Part of a small language model's weights.
Size: 10 layers, 4 heads of 64, MLP 704 SwiGLU, vocabulary 8192.
Architecture: no biases in attention or MLP, untied embeddings.
Each number is 500 + 40 x the weight over its row's rms, rounded and kept within 0 to 999. Layers, rows and columns count from 0. Numbers have three digits each. The size before them is the row's rms in percent of the matrix's.

# layer 3 attention output (transposed), 256x256, rms 0.0652, rows 243-255, columns 0-127
109:536542460545472528563490461511574493470511522502503535513493491469482495496463470539492533470426462522571525510498493451459503520584496524561537428543481581507569499524440507448465483559596488540439429512533479458518518543504479397478461531491456501535504512496492502543605486483564593532556435452480471513512468530515514498479520467514573449474475465442501524469509497520495529500479
108:548577538476444502498551486516551489438519477518499490480568508444568552525541431454545449547548482522475482435525539493491485576531449535458569456525515503464410494489545503522550561545519519495499485463397492500554469507409474528490572479563616495447542578426476537529482518492486535424537500466520544526530570462541484618482521533522445441449504534478459481530496464477502531467462
109:502533503460536489544453487523469506446557475478532567497457520475535512552519539642514476525501486506465584588483521448487476495585517524579526530508488494519442528464472527594545509523515518576440410442489509563512518504500484467508521526521478447515517548497504467490592521522570476482494536497517412533498414541525509402555562512461455449495540564495498524492549540550514468466505
106:508563507591521520497507486374519496494575513523506515468479548496468544521482452593489457473472496579547445462477433461481497471579519605483477503525592511523488405468552446444479491507544535528503472534497462537540468490501501507481479573500473435544530483543536534487521570512461507446542492510491471476446504461451530457496436480531503521570524471555455584518472553502493547427493
108:512479562477469507531542547493508488543465515451487515532449538510457515634508474455528503502463526492512518452510497536485439572497522471551552501613460418479487526493457512529456592452382508494568534435514500533440473483485524472535478515481518536527576501517440538467521549468481517568437537539478495530577528500423530530472506537452468483536550456526454531506542477442467470536468
108:383546428522517448489398543519538477500449441466482484539519499485588511507412439539476502527464470576543517534512475525529521538501500476521459457484478424529513549464460476504554549528464484492528458506530529508508546514504572539472520523558472441514496508493455496477519459485502499527438488528501516469535465372465522515467529497545499611448473515504539418525428426508508506466526
099:486510533526559537578487484497486560524503444534529475537496504476427454489463446419496514496418485526514497473512513478488553511544515477474557463493479563473453461478478498545480518457482461501522483527460453511505421477497550516531544565446460492597581479514503486452526478559434499510477524589417498496482533535544507538449457522502500477549474511509481482501502514509547502479528
112:511463465487457481527526501433456543597511483492465479515506493497507502602516510413544529534508453448478544534525476511456472540490556537525547536506533507449485594484556510496459503570519465528503516532489505493523512449576489414516497533480505524500597491497550468548470568502481451440510546521499574493496509497486508465476505538433535471490489459508430467477452500512509456467465
100:459518560450476455494500505501480473522580454505453540524537455471476456494571546463523506451475497529590520512510478505453493474502494464413459471509437481505428566527478526516474476440502396484477529474437563516475487460473501587444437505493519500522432512538485553507504494464509486511439491459532485441464537452533500526468522488515535540482508473526438541474492536513534487421443
112:519518457464538481491522507483467531502528518517524507497470516450519505539525473495548529546486460588526473530496525529480433442501440460503466482532404576439450480461442491505442396483521493473443502507542435531444414532515514467507561501520432478472445544425428570513469475478473482433497535526558448567540582467469448486494496477460467538450491549477498535519447532542490448467587
104:569510458507440465515535446530477485493461458518556500641448498481611484532482526467530481473457493532509540461500497512496465485539573539497585465524572442483540424540522501518480536515547573555509453458506481548558509472513491509500506487567509454478429539487482522499439527481493440580475508527490504524526435594457538492447462522528507497478465483511514598547442490537415472478472
103:502536507484516513483485452487466448491479447533508472445474460570537474495545510480461453475505509495545560537553507423504547590477467451519476545487508468533509545558414456427510438548537500536529546502551485502554504454536472451540546469584509480531501519484470479516483464473503489521473522504472468570488544456448632467527423449485563482491526405477475522481537478511490527508496
112:580453529515459518523415537528496516466564516420496492449499433477506503507564505498542544469513498447482465522509536519522517549542465492438519472464484474523594425526534502458471495500541450462522496450474463497566552480460527484498570502520485446469540496513500553458476441487531463507448501505404522497467529533543415536487615473493503549545501449521525506542495500519456428418498
# layer 3 attention value, 256x256, rms 0.0757, rows 244-255, columns 0-127
105:504525499509500444502499445478513465537455428541495462487495551497561492594422522508511537548484480427510461427454539513445450452435470500511401529452500411548459490476490484440485489497474476397524538489547449541577469510464422502476508515473522518495506554460531398484587429471501493485452461506549567488461507536540540588534524517452478494511521530485488498615491498487559451480532
106:584505528486493540440507441532543488529469537462475502567466482484486517495523474470438513459519481498452573519449483498575481499508489452494518510467464513494491517535533490472486525542541573537543448445485487462451501455512514470489526469460503526568461506530429481478474499411484552488531441516499464513521513491569556509447502524557534457482462418417480555522475536519593446533548
102:501535496500567436492423430442472443542497498496458472466473462473514524532499448534641509469526435473519561537458498453463553456529467510533478532487497509520516528546564465462561472465524477429523536467534520448543576524553474522540587469448537511535505498428469466527512550434495549483499482536441558510495587436549484479545462511508522514526457513435482520427520518553544450465494
111:494476535495558451572513471478483537441512466506496519507455468448518469504466560501456498447485558590544520439509563487541438507477536550495468500465440524510463529516477533470540520449521502522549561498482547574411467446543540456497429521496500483472540498490520566465508555510504529520474538448533522464563454505420460461469428420468505514549497496537488480516523495523458496539556
108:484449487485485570540503434554492543494485586480508499544501598499484497481469532519460461566583494517537547509474496462464516465447558488550594462493484492469473584537493528567517492515513550469473517508493571496439516549514469507551448468498588550501533446501563558560512485526453501538520504486502492458546494513472390465505575562435456498529529506530448436504510457572487545488501
100:521453481520499511479460493532490536517517490479507529545506485488518462472542550498420502515524447542519429445524510470472583441511503466502513511550493500582488557447481590462564464570539522475510539540442517556504465462601521460440423534480545451516473543520525496499563508565513552421468475536534492506543498469465504491484521470567534515481493430477506447527481506419570456535480
110:540544487567550522475495503590478486495505537437471486435512507474456492525507502530404482554513520574468536477435529500479523460429391463539548530540527502525465474513534504525509565524518513547514470509485485468465565529536524498556497530508507503509460548536539486507564515492529506613583535495462497540486521477508529472446574460458474504502451490493536442535552481525411482511524
105:495459459415535427508530431492490452496492538498506511520445478566478524471504550477534488430527495438548479530465542502479484469518481524476447443467543499528554491548559541477445551535514498427517522511505565486464465431570517492547501404508524542551542553427531495498443493525507516463498553545495539494515491495522510431553459479541509475541496536485471497479515509482473429507486
110:498465472533547492529523494422546485460470506500492545513526593530479527507488521490603524542544438483475500558534520549468476538536495413540510538507534535524638551488472416488444552543515516499541484514487542472428506502472498528549566465532470567523482469526546504469491480515482417559533485524499506578516545444470615501525520531413505485511556557427517504503511620524554423540534
106:502499502475513515442474472530480491509563528532456467616574470478563592459534537519447550613477462508449500479479515446522553452499596524527528459438510511485498491519524521479490485542525483528576439503495452521430482528485549481554497447501523469433475512501502516453484511424444524505435526473511465485545596504469514460501472477510479504512468510439538497570440483502538512432501
104:462462546511486541430619519478548475499526457469496529447498536456526480465510496518535512537415531449476461489458456463459546513472468541482535513463454547475531468507419491552430507468552420493487537535516517432417526484488548484535537536514532407506507530545381481481476465476464526516504433490472500419467551424480495447440487481491518469574528528502505432510428493486448520491447
112:488404541449476473552554479451508456503447449500501491443535519452461466557552469538542519537579396484504461478495515504549410535539500516474522481468466452484485572514499448511498520481457443485553479398513538440494440476489537485405502457490488550451497458582543506460437448495496509451539543538570491513502483444467620537570485451527479456537472526495541546495427516472528504419523
# layer 3 MLP gate, 704x256, rms 0.0894, rows 0-27, columns 0-127
092:452530529548493523507487453523496566544491503482451460434487456484466466464494536494484536475415517515492489511453521513476571471483512516536492414520558489534473493519483497507514445545502593479438563504567485530526538460492499606550490531417486539459552507531583537517443507460514556473516501440492492512500566473568517564584528511488528557432483504458492393546488511483564505535526
099:487545477480499459495498539487452543485590515461507452501618504480503482521523487510493536477538527578583540451541471491554533536456548512472572566474507561418569527530485617513512434502486544463522544542538499473453568512580504601494456459421526551440463526526520538460503591511494479471533479504515500518497512507524500434480430520512461518458467515578427476600486489515499497474575
101:535529470494421491494446545505416534477510516513512544507542476501487545509547468433495528439506510478479457549509418517422525471540528430473514463478485434444459409516509472565507459533486508470533533487492461466456375509507536560429475467460490475452546531480494494443507446484542515550484487455475541504512573512428464530485486556521471483472563505448518455539556552471545534510529
099:483454506440512418523475493505564547545558461521431481480565497468491503550511477485439514510575495460628491481514415453509443522456590479538476456526460485517518574458519532544433439539556503539520563489491490485459499511500558480576497460534482482489478424451529533523598524610494397496509441511548509498499483476518535465462494458477494492533468460510447517488445502470489596514523
103:544494527525551490462515475489509468518527464533483530530524502502511513526561434477552512563490469510538546496414496528523502462546391550388427542506434494533492399463473481501414474458558503441469510479452509556509480475500493505524524431529477478487508469454475461436399441596476535557397450551542486461493617570476448495467473481504485501471468477471461449521537502487500433489482
101:450510488482518529532507583456584512448422518574477464579511583489455442543486525537418580546463486512419488516451451540433525449523523451574511538479459537507519477507484565549512515507450515513507516450502517549482576531472512543490510511547494513513480528425528461509547566531517565491537520519566453440513519519549478510480448484584529528491528454593416468477467512594533514450461
089:498510514519514571495524511527555475478495527470540477528436457478516474542533527498473547542408477486524502509549447583508507559445484550522485507515497458439488556501486496551533522546549490511589481491509495500464537480517481454415556493473468504478463530539485539506470527530496478520517545479552453457533483480478545435489467491465556483540367490452517540488458436478508494545517
096:449467460511488474549531518546483466496469561544508567498468557574534507481485558507506457419520490509443523474514454524443492485553537538580490505484503532496459442540485529562417501466484487460478437525437524525543524441445531458541581508478494572531518476456531504486574478514503454490496454486534564539421534533525486482502409525494525469483554503459495522460573497493488510469462
105:529465500512485557471530498482545479437482521489497500551480572524504416485499487491548457440509465523415492456515478504524508443516550477564545506464539579411453453573458579543534514538569474574540465486536470538411556541551480486484504505491572511545475567475477594435546530420533446527469437579467479605439487465492542464460506512559467483499477515547564520539527477452505508447435
095:589519431471521585546505440531560519500474459534616464480418482501489499462555474491481526487522503480443450511481599482510491498452528499501480452494465465539531466512475478530466472486474466455504530462603561483480498501522584542433526518571454512474487531414496501521485539474517533453546423538460487509506509539500498493488517457442502542488496450498564493584488476495521507520590
100:461425493555419462477521511483465475561533491466540492470549543480494519475495505446458480540482431498573477522480521385561457496509609602512469464436548522482474465560495511502497507513502535574499490517497492527505495505457492457505517505454614465478536531510495577564567448555413583561516496470526515511496510486520480519482516499496500487409503471501584550526482477436447558470457
105:440506495506519485520531463485522549502549466497563450491489486427518490449504570529497545468405588502531558564556493509506488535479461468538513510500551505493547452506518507570449498512438510550552554512503434573448514495527519531484507561572504499544528482444526485460516555485553490462506508424503450567444528472536581425481506525459484506512431444588438469560475469494552499452536
097:517495518505404411569532511511523496497519508515526427514530481546574537483551528469538481491520517446562508541529462517502412472557524449484514578483508505467416493510453531481516454487414436483494457544531495432574448510433547451546517409465456462478509585452500548463501549490506519531506483567510551542526422414534427521415517473470439522476456530512497525420478548500467507524476
096:513526491520551523518465475424456520467491459490495441530528501441495523557564415560503494594572473447538514491476499404469506478450529474542446505435516527498446503466433512519569494516457464553548534464468466512507503491430463505571498533502499465457478480437485502551522514449586540506461537501547516464426483494533502470488522551444521413503500438536472517487574432542502434520592
101:521386471481458488493556518529530558499504410485450571500522503500473571506476508470461499459441538426556501415529570502484466547459419513502549502576475535538533534501457433448494464517450425514445456488449507478488557509488532572568517496475542457475513544558540505518562523437433428464525614475457501467445463492422515598516472413450508489519489503514519517522488500479489554476498
102:557425424450512501435507534443540563521481484533486488485512512477515432507551494505552503537547524477583474553482477516523496556561506509521504534523593460460563466474512538460467491495510498478541577353566448490527445476486446467564569485412485524482508540443608511568535555505450509516510497527515408523557463555506503543485532580553531507445520444554392514543539508539528485507456
099:510479492582509550489499493477470492432578465506431558435515482590469512483470537569469400541510510520542435531478481482458519449477477558567538483478504494447478523449505520535462458461523486522530541523429489585456486524504475492499508561510484482534506430543485520538517498482591513512484427443487566484346522468537518524500481501560452476518586547523508462496540505500447544488446
105:440438558489494540408457547438513537516528514559492474455602541484457535479488514496402522440563497511460495507512526515472491427558484486540506423465497444562506465516554569495420490436504502583540486544467541514541519463546543477497565432414569577475505448559554529589491559509521524518455451498498507484473513581534468478538454510498533500489545563549476446519515520482491495506530
114:455492496462607498485524520501476506528552512513551534484471462497514547500569532525527461456491476475532553519490513465521549484489452421509522451495448465530559477519491463488474553441533522456561530560584485517422548505575408519523522492524503441456512450455535550513440566455562514453453407489400434554463523496473492530502492531469501451549513506442496491420505447500442538497551
089:442500491514493543420412448513564483542445481539516543495477503496477464520577471497504522492491489543481512560488431481486477499516547484473424496525491486517494514490489483399538479487490485522607549485552453484429529421480425475518479459506419508507497514542547528532436592515508572477536549517434486500538439467417572496433496462514503457511502523532481525493574481487499529510614
097:547510516516569549457435520522470533471453453469461463487565550529457492494476363540593508502456525540544506500546538580495483454504496545475495433566534480517486513533498513536470451485460490442513523441435513518469466448503527525459479471536590582513496525470488513500432401500442540501458450474517515481458518514536461458499443573446507471504481535498530475528523476486522471447525
098:480459528443492546493457510456532466546512440462553517515526562509440505498478466479520515505475548440433541467545528462482446424477520506519517502474511484468560455458497447437434566461512493479467546501481560420516532460527497497468453466561601543473480449497469560516542502508495549523521461556549580474556482548484433532529570543481437447508459479505522495470511551512489480473503
109:527480455517478490389483485524516521485509503539473472448503451479476517505522516478500515496550448450463521444456465474513538465539450590487407513473489522519502506541474527508450492496487526460519519533537513466480501503508499530405534486532475476449512478526470473514488501441525500530500491543500469531449596479458524488541454485484560470445450492488471471584507495535487528511569
091:492514532493557478650532504532546543562556408567451482556452553460534500465496471551471554473437488543548469560569525513487485468531488498477507491546502453530541567476479510503447518545465511472453498563510594522536520493563452472444528483436418465442536494507469464453542529532496474394533525543503568401552543508527561531487512481521445526505485537452563455526480474489528463446478
100:517469461480511503462554448495532468508489502466503498478522516466396495548538626547517537510510500551477470526476477475518477496537502479560470478434499531492505601486533504599498512424538488478489462508492433508511492523469494511520494463501499505471545517442540536537578542513437588513501528446521512487564558492471507498489438467547525509491469481532425505612487490514456459502535
092:512506427504512423546508489559516480489558535518544436488493500401542515505453489457574526530482481483504509561479467502511488491526513532496464533473499562458563475459535470484486512459528529585526484517488460487454466523459442529458538540488503510469542557496530517432526536498490494517525485586481522480608429466493501527492570458515497473584475590512551524469561532529483474424518
099:467511489531557519540465499514459454582498448563500494540490504441457468529530451455558482541497535492436519456507519572515496442531471536452481476492523489516519435440485457487550463512568542467425556474553488496471461520524478517555514583541467474457535485519529498474441520500516491519585464586441471470558490470478413574506511500504483450485477573593509496480440483484450435491540
096:531517441570508468486546494500566461516488522545530523537531535512542474515578483567404461502490538503523503543514487544466450487450521461545549502523448427569524456492566499481476548537487451543466461549571556465490485467468535518573489453465558488505615526526513517518525549561494481562509493452470457562500478530527414470610507520449489512537514415547471483456513477505497491488429
# layer 3 MLP up, 704x256, rms 0.0885, rows 0-27, columns 0-127
091:500591525499526566494506474527463550489489518511423471442479456533489454531523467570451511448473522484462541544544540543470501476524528559556460479507543472521402486411572533542552458533494557468464496503545488523564516493429527544511496520436485489476529463416589500518514499460485527447522531459440530466469509547542586514553449539461520552447484487455500439535500475509546476445498
106:480532535544464577540477475518537528534482535563526439532463549489505524532446485450481470539441479479516498500508538506452534510529491496514452458523461465463510486486543465434540575473488438503449433503540476529594526463486539451492505521481507529559524494523496513500544511538473478565525426523466480517486596504534457476443576435571425524515528446467495504429486409487523437459529
098:482486524472466519532436513499522483459454516521539485533501473510487488476552507462469548529506566416474509435504379497516491489482575517497519451434413488520523515487492540478483538501440529498462479493500444424563462501452491491540561447495546558541469527462523432429512417445489463531414528549480533511427555494485483489511482521483498492567536457480518447460561503403538523520418
095:536541511438427506562434448461502491478513445490542515449584515478493512514487507535491503493518558533515499443446436519548430529496535514530517513543488535470512557465514490516487448536547519588533499450525502506519543459484546543557533398434472483523436463582547450528494505504482456463539512452423466555553500528535435493504516504495509513533465517474514528442463473485393529461453
110:559476497486531510524485516478485475505449543479560509517582521505563555499563512539487466534446452516616520517486443494587516494566483512495564485460478482546524469531489489475431524502496521531512586457453543519526495486545528542554500422578542497559489574524503486497510506545533514527495495460523482447444557468518460499462477474490461455531472560593480450518577591521503542506430
103:531532493500418509439474503466463552588490469583489553447476466539500479511500468485497540520476469550472449504557487565473414506548542502498458503486572476481480508467458510471443528499494473538461497524549514500541487524465553436444553421558488435537530504447467499511465485492574499502503475455481464487498493498512486478496493532461542537478579520407558549493595502477525465447501
088:460457465502506489511446476487433578497498499528470510477476582502476404467487476542552515436573472597533552526540583505473487421539497493510524478497540520520585463479497526411521482480474469433521565447497504502522478559549497486569501482511529525517508458533470461470522510536518504507505517493473540462504485517533439543485524569463423506451562446473454505477541486534462491489463
096:511468504536471512537499471493471433493486505481506491464498522479444505452486527573451480485507526539436485483517460572484515473529492552564533504524534492478546394533551437442425538444521473446469555484453503477547551466520527517526523569470417551541535517491515485471518483504559407489505522455495486510454489437489514541471424444430529510507518533516472453466567469508471442501493
104:550510470407477563481484535450474471494500543489469502522516460542563501581511426505544399565536534466461492550565488501483467489504461474478374568542536459538472577527473496492525470457514530462467482461484512556520473520475542505504556466570511470448508510551561577548481558426436502504497582477528526498557494462530490462552496457519455501468558405501477515454508500483475468489527
098:571490535515518576537451423508471532487484481479616452426455492507437474500557515504446478491508482493493507505485538482504535531461451471533493424552509439529489484485522450553539514493456452503558521498555588484528540542452612516479504489610421503485495508498455490499494500446494538440533470511514488460542471493526476450430458494426495542555491436449575512511436470514487508496572
097:488431470557474459523535522571548453549564510507489489484508575511571562530538486486464590524493508504537476518455502456467465512501537579473478512454521552433480474519494528456512494439496509514555473490489521463446516525443443488485501487485558489430529518482514481502495489442503606575502571454471570475488494496487510496521550432460505512488502462532443450550496512530506530422461
101:512487527471440558532468475531556521512533546463526538422490450495502542494550529507501483509441528496597513546473489539486478547442495518515538475459490511472477518460507539495486483531492537553505434451483541507523563477466500469529570477500552567507469530500468542433531434489478455498502420461485492481504433513479556538491545495511530523380500498540524473474589517495476536532528
093:503505488456430528539527458519515462513525534498469501520450462492507483550520509538427387480553502466530505590438428491447430446506555532512533537477464524388510495485479568535495512482489564527421396538532461495515511501467436434541485534436527473488485492509495548492478499478559520560622433539527548515499424478528456428476571533515453472456469545471483564475475503501421537552474
082:477510486462458529513397521492480474553490469442553456532491521534512512552509463483515456497520588478490548523487453463467540512522558460482426460531500470530575491509452475505529483462518443573570472456455540501460507444465517510492563464464479490477467445538467422547461427507562496461538544525394498524543501516521439549509559495495515484505558459508533521464552547560450491542468
095:501480525505488487542491516501543494502490539524500529527531481461481536468558467502508551534489487487525433523519564553462401409541506512504515464521483509441456489469492524551444528458516479484450497481513524480485568530526505502431507482506504369434516523515437527583460554524465506539524528575584505500545458531488458537559506509475517612468562564485482506499455524534496462522526
095:505576416518528484432474516475550447433499519486508536522483503547494508507482564453508458490472529496503496560547567465560515458507559555470491493500471530501531488516542454526523526407479469515505492528485451524435515523544527530477471491519564498478533512587476564488418494559492581517393474513483509484428534561500458520456478494517453554506483558534584516537507490394510489567506
097:576526463606466526487523512497427487395567490484444536477512543471518491488468553502572412455508456500516472530514520444497472461509460488528561470534501527509552552521490518543463468446451548484470535495481508623507466517514531414517513507499515555503494479544492446508484537504503548537523493433503551573384494418473403487480480434531505458495562552538483479537534501525465575479452
094:433500531519471503508542482473397501500483474515460606516444490540519489501492545471572439502535557499493488494495480522527519503493492464469473530546479483471497488541450493490532537533558581482518552457552519534532500432549423491518472570525465428545528512422539431528428528536517481513559564502498496466558502500450528465495436543533521475433523489476527503508492500486538519575523
112:501497554514520485413486535519472514487528510541508478501500533481496496498490482565455471514523440493521473433562491495488488493471522524514483485557498419475536577550469528406505472470513501520606513593501496494473513527524578479462549438500519532533460468537489501585472515524492464448568490445491537484479521476485582419538550486481477486542484475474478505527449499460491495499511
092:536545509510487473567542491448512499480559468529475445531506501472531513545543538498470529568535466438568445411460559509543501481519466530511551526553507494445515469471490527547452557518505420462378563583450558445567504508527585519508553514538549477558494558416467472481504420465514486556546472539481521551540514404508490495550479571523488528473479517488468492512430503520479483499433
096:525489398459472497509554528550515470571516459498554518498463548490495465526527581554511486537527498517512498476467490521542454515488465512403486561437453575561529492490460492468435506471466454517502483399445529450536514479536480555635457495566431519420485455445491525465434428490486442512510555556530497468548492499521470521520521472494593521479495532509556524535522551474508535558461
097:542480523465467537553437464428448562538512455459506488459536510472458524506500494506490432452472497426489484425488521461541496397436454474482435548545503455509522435485503441502450520542454492529395482478488523498461461523514517537479498431544501466493456504503470470514477536547507508535502559492531581525478483545505485522517544537557515479514527469491479457492506448481500491485451
105:505458505543465540496477556527614507488484516497418550483451477481562460477474477475539474482487405535467545484530511506529551568499509506569468478503534474468522476545512511478503481620564436469609514495545506534444492426541505528501485489562529519550524474548444460419425495520526504460510461507546498488511615504626527470489484502514478477531567439488502516491550514530525458537540
090:511516469564453506536452430482470472472514504479458554497497536516409519508550526513484449545485530534465526512545585495490532555510546496442494588460527509452408479490466489496476392484481468541515457490494467531503500558450525492529455518521569450499489495471447465483430475528457480549492470488494494531428453376544433481491500504497490474488476427550454433543517511484520466470498
099:515494504458400450528501483503467509476520572502515492496508482480521540552526465524545500472477488457465492537511541535458480548473588518454465467482553473461375521562443509469509482470512511501542522550599555550500464576551550506506471525527473443558551538467473523514529468495490533459507545470462451534536536491451456492453523441510513510505475479484476586538520602461477476516500
096:520491512533443541538571536550552485520501576456460487494503524464471544493460525515556520553497450562510502595553478541472537433468475512446463512494469523483586500434523494512470516459480552502507496546469431500532526525533455490441518556486459516547512612473477478453486557470492490521521626570456537545575465497539533559512536521509477464518502603489547515453535540467475515472534
105:410494485428510497451499563535519514522481508597509538474484540542542452528507501463531524467456440456443425465494424582472541536496520453522476449498509500443513579519430527497511524530499521504496465527408441486373473545464519496507609490490472457530458536518548471565502505516461527522517481557506400459488482436470486513536530448491475388523547481472454474433436494476433535495500
087:454513485467414516457484536482504442514533476539455501495506449559492539516442581433477505546499526454492450486438471478565582516549459514444469510434497490522468468511493475494517520534577544520486546540521447500517514467444403544514436533541444506513464436427493514489503450521515472538569513508448497504536482509420540566482520477531434490478497551537518490538449573505528455545524
# layer 3 MLP down (transposed), 704x256, rms 0.0747, rows 0-27, columns 0-127
086:467559512478546525499466508536465603515536451493557514475511530463529410524516478509501523535497468444513560496448461551499560478509604468572506491511534542473464455519518472531503440552474498529397509577475517581540514499516559562530506462453509539454455564564503492573515558418551542451529486513577496564478532514514483513580486453470553586425574510513482437506503491543521473563505
105:518490533486491525505549485532498552478504502518512416481544526528490516475509456526553505528454446457531513491473536501484498521526484463488498448537455457442478569536439452466538555512471538445510420510562551521480496545424548493481514535538525570460510503461483489505523478457542521562554427537513532529408561519506464609451565460519483528547549489416527498440523517484512469488486
103:455527574553541549526509505502543497463490532458473576540513556497423519521509450484479487434486469475503515456463484494512505459524544443495530571569482457509515494453512491468459514483463478455566513462431582464540566466493512423545474516523543554515531524425479471518531479556486559462475470505508518523523440516446481503461467580553575539496536473428522470477512529484453479463476
100:501497540501539514596488500414504489527556508486518496428527533471492491510474460524491487505484546589462550476498472534509465508525547504528559480479502521490475473507483391540566506520512557517501497464440500568528597439473637513525505516516444487545409542517467433521515529464532477539492515469424495494465527522534440502477464502459548541484498464472519471443543481437485548445537
102:410507506497554522526460506458466560485443565490478468491561479506531512517517510433456488500469493526551473445563426515570468501481488517522550471527527522493484495459474524422507428418509474470501507570493543470434487476470583496540442536531474494516573494488543366558447507496477603473469508495474540491510552491498510441505517560501527514502517512482540455507443577491475441553432
100:493511504552495407531502516519493520486486445454441442488512509484445477473523518466476450461502472480557524608593501474452501560436529440531448489523516519520545399505516498459546515511507495645534460490474453400542494483464460496459591519557484539557458552506517551488509484444526531537564547473516554417516529571480515441445468509482606527458496495566486482478462518530534505483407
085:509529566449515558490456584519527521486540416520532509541490541522562405495477508467495505499448516470441534497594521493533522521502448522434494492506528522449481502475511488524405417476553461533520457469440546455485424513500555421501454500510571478485467522512483522474503524464485493491472433487548506444502573535501511501493463460446482440491494591536418485483452456481544467519565
105:514533502486499412519504494481469485525502468492496481490502533450487552505427537592464503514520503518480559504516497489479533469559472490532460502512534475468486474528580482548516588531472503480529553410493515576586580540498455491472445495455548490503468513522478552435496520478598458441472506521515456477524484450474517567525506535515559527503584590530479515494472448499434463508455
100:542490506491530551486498503517514503465490495531566511562461525532511548507536447479453486454502478492467487468583478503512432494494535606484458513526494554463547478496565513541450521451551547490539470498546453478454528499486517438499504527546529504534471552438566630421557519489507426516434542475486494526456483452523466434503521522483507454515533516476464473522439531456558517494450
096:507538571470501464546461471468505536553408457449515475519522528437500498505496494532501461549501495486447479510521521473521550461486540471574453518403544507523496505503497515470497500439519451559514485549468533519522498492466482537494551463533445537534440534520544477515519517478503490401544492468542476475566520557487515477485504523448453538498497574416632548536416497520469484475480
101:537496486449511473595481477469526455503526599483505467479464510533523548510577548562582511525538530456448521446439560513472444465455482487536511487456518540427459474502428476531504542421505496577571458504476553473515590470464489508542447511523477483518464535487547478449457481479487582510499475552494538502528524513461526468469531501452471469416491519441562472532480549429526484477453
106:460572509401511489482492521505474575532475458452477471436482495556505529562445570513477556451473505564555491497527482520462479478523480431486497460451551507466481449510511473494556510518435519570541522471500441587489486538527556515493529511491490541513538599504522443546539504551532515465463479489491547530476536503513560528542475458517544495497494502573458463529497484543528535501493
100:465509543555489566518418575498517559521535506465455540464442448468479462463585527508547473475513533460573489523518441568507501471507520521425550479495555501484473439472424503463527512441490445436452536514498475470535457450511502491542486513486501432547537479550482558492495529458479485487541561548506518577528434442446479462520545594577489489492494528518504527568519527452471514517519
097:437496518519544537545497510509472542548525476488500489447461525515481591488512422592530486534530553505467493425483569477495503551477554499531527495469497527501560498488503516476508569506448494540549467501409494501477460481467513439475568541520467503461491515542514374580523482517500445462446550545444493528588561534483439468456550508482504511544600441436526454522558534482485499485486
098:480448450524529421498511486470443456521532514478495516486522548488484495478484463502516432517515496538473524560538399521459514513468550501489497504453548451528427443527505557472537465438538517485506456494437567523438463498443514522493472533458470492536432527491494259444427482485518592489452468531468478547477447480482485482500535563548488459526460453470502517533491462498534532502491
104:490542438547573453447530417482591552494466525510453534519528404558514528497509526428481519502448502519505527523498494459475493572515442457526423501558500516466479490484507409515559532521455474441417534535494502435555518470557490499566477441578496426567424461507466533515488510456519488560555493525526509496446562479553487536490503555492520513516538546518536454503498561470484497512513
103:558497492479544565523462433401512530526564412519491524528490456475591570584512492529510493473457581520529450545536573510517550506531505476552517540542483485522512477444547524573475540505576496485519487567536517501541475634516512501491521482531560527483531497507577515473539523501558524517550546554523401500491488500602491447578533519477521499442523576468529468497565481521538514487480
098:553438520529531487479539473480508409473419484479474591507451492572531453460561571472483453494501441471545408548493489539507497534515499479417563497523464518490501504491534530510504535494589484471532532530512520450479495579518473552580569527481427473501532514491475563507496512526510466511482518378500455537477489527459487534506499537517477440563446501471546578485556450439479496531492
109:525459492526506538499564504477507436514516489505485459524506444478554480557403536530534546503518500478504515505554521492484471572494467488434467518471460412421513532526469468485486477482489504473460568588441566419463567509543512460507453483516487530500501491573489310490490507466472464455559493468516519518493442505436545507542540480457429501545539450536522517427516499522518478510494
084:543494529448515446489500488492556460501435458507562483522496472416537537454440515563480480502490465507509541527569461534502475557479456473474531512550504541550526469546527452641511425492541516568487559483542514479495478578572615478475521469523530495534547489514463671481539504557509529530525525495380441492520537479455513514540565485537512512502511512454518504544546502486514527512476
100:486452517513488558458585570482541486516490477546544492511504529550533522478562565531513514515523484545498552486480467456534487562434466445475454558473419564465509574514444482452469571522452486489489500433467548520461526520521425530564479546478461475445584481457509500471449495519475489531477583504497472485513539453524510534539593482521518522495486491490528528494514479500460523503472
099:512418469499554564541540471441489466561461532475474488449481545452514461476445451472465479492448429486476515511518587486497442545503460489532488457541475547491521527457485490505481504511474510505465455513585584527444531482521580494535501570491452498469557529424488480514470513493500491346524554470414498510530533489471507464494462530544419595492508419510509476541518523475462469411501
098:485553548463546462492532430519517480506498561492558457498545576475516511508510514526495546499516539444505448517504565499485503488522427460535500483498474556515520501537493458470490522411507560499425515495485511527519523388491410570549474530491480567539505449552518481503460445428517481446474447452517504561549449512491568478474546508536530504557457515476523473510546414481538533395505
094:518432600572421457511539518579470456504465473467538425501458495492479436540535518458493436582510488527528552517480421475534580542444498482444548536546460548468531432506545518508511507493475480492516488502522412488489565509576486473533537507578511537541500453545498568466513535551510569594531496457477485527571516554582528469530458490535496567512491505551510515554592512557454489541491
104:500514474543526482535499516545542511474468473457533464473568520535588514480506429460490525498459542514600483507517492485543475450486579497566565500566464465568510461516498553438510519581509517464475487509492496503463508497504502526471516471513554535506496468517535455453496437480565396472496488523482452469413427506457451510470468556532433461532511498535561457432490464502508572499534
087:601518414498496559467443503465477533516592449489478531496501506499447495510542435512407510509478520500475498468547590480499495520536524487510547559486565483413505538490429508491523460543531539533446535511504566540458471465423544503502517485474566531494493513438508453483490488453451444503532477491460535527494469397486505455516533489394521540479491512442437501468465494494545549555474
099:469516524522460487549566542428583521396515509517438482623469471482495503494460479460519517483546540502538519507453456487455478546482547480488495457498467468503480598516478576506490512502524508486511513466525549459624566531481552432534548468527462490488477475493518545514493462441543571519475444460516516473577501428569538519544502521479493528531480539472489555524499533447460466514544
094:528540468473470474458519512512497501498419532473494593457523446517459482482467497567473428540502485549502476555486571469480524479520447543528498476485473477490563496491496602551421523554461534556491501530491467488544531497530527539478477502514444512441483450472536547470427500624460498550486582458492510550503514427508503447562543537490461438501484500504443440444538507532490523486573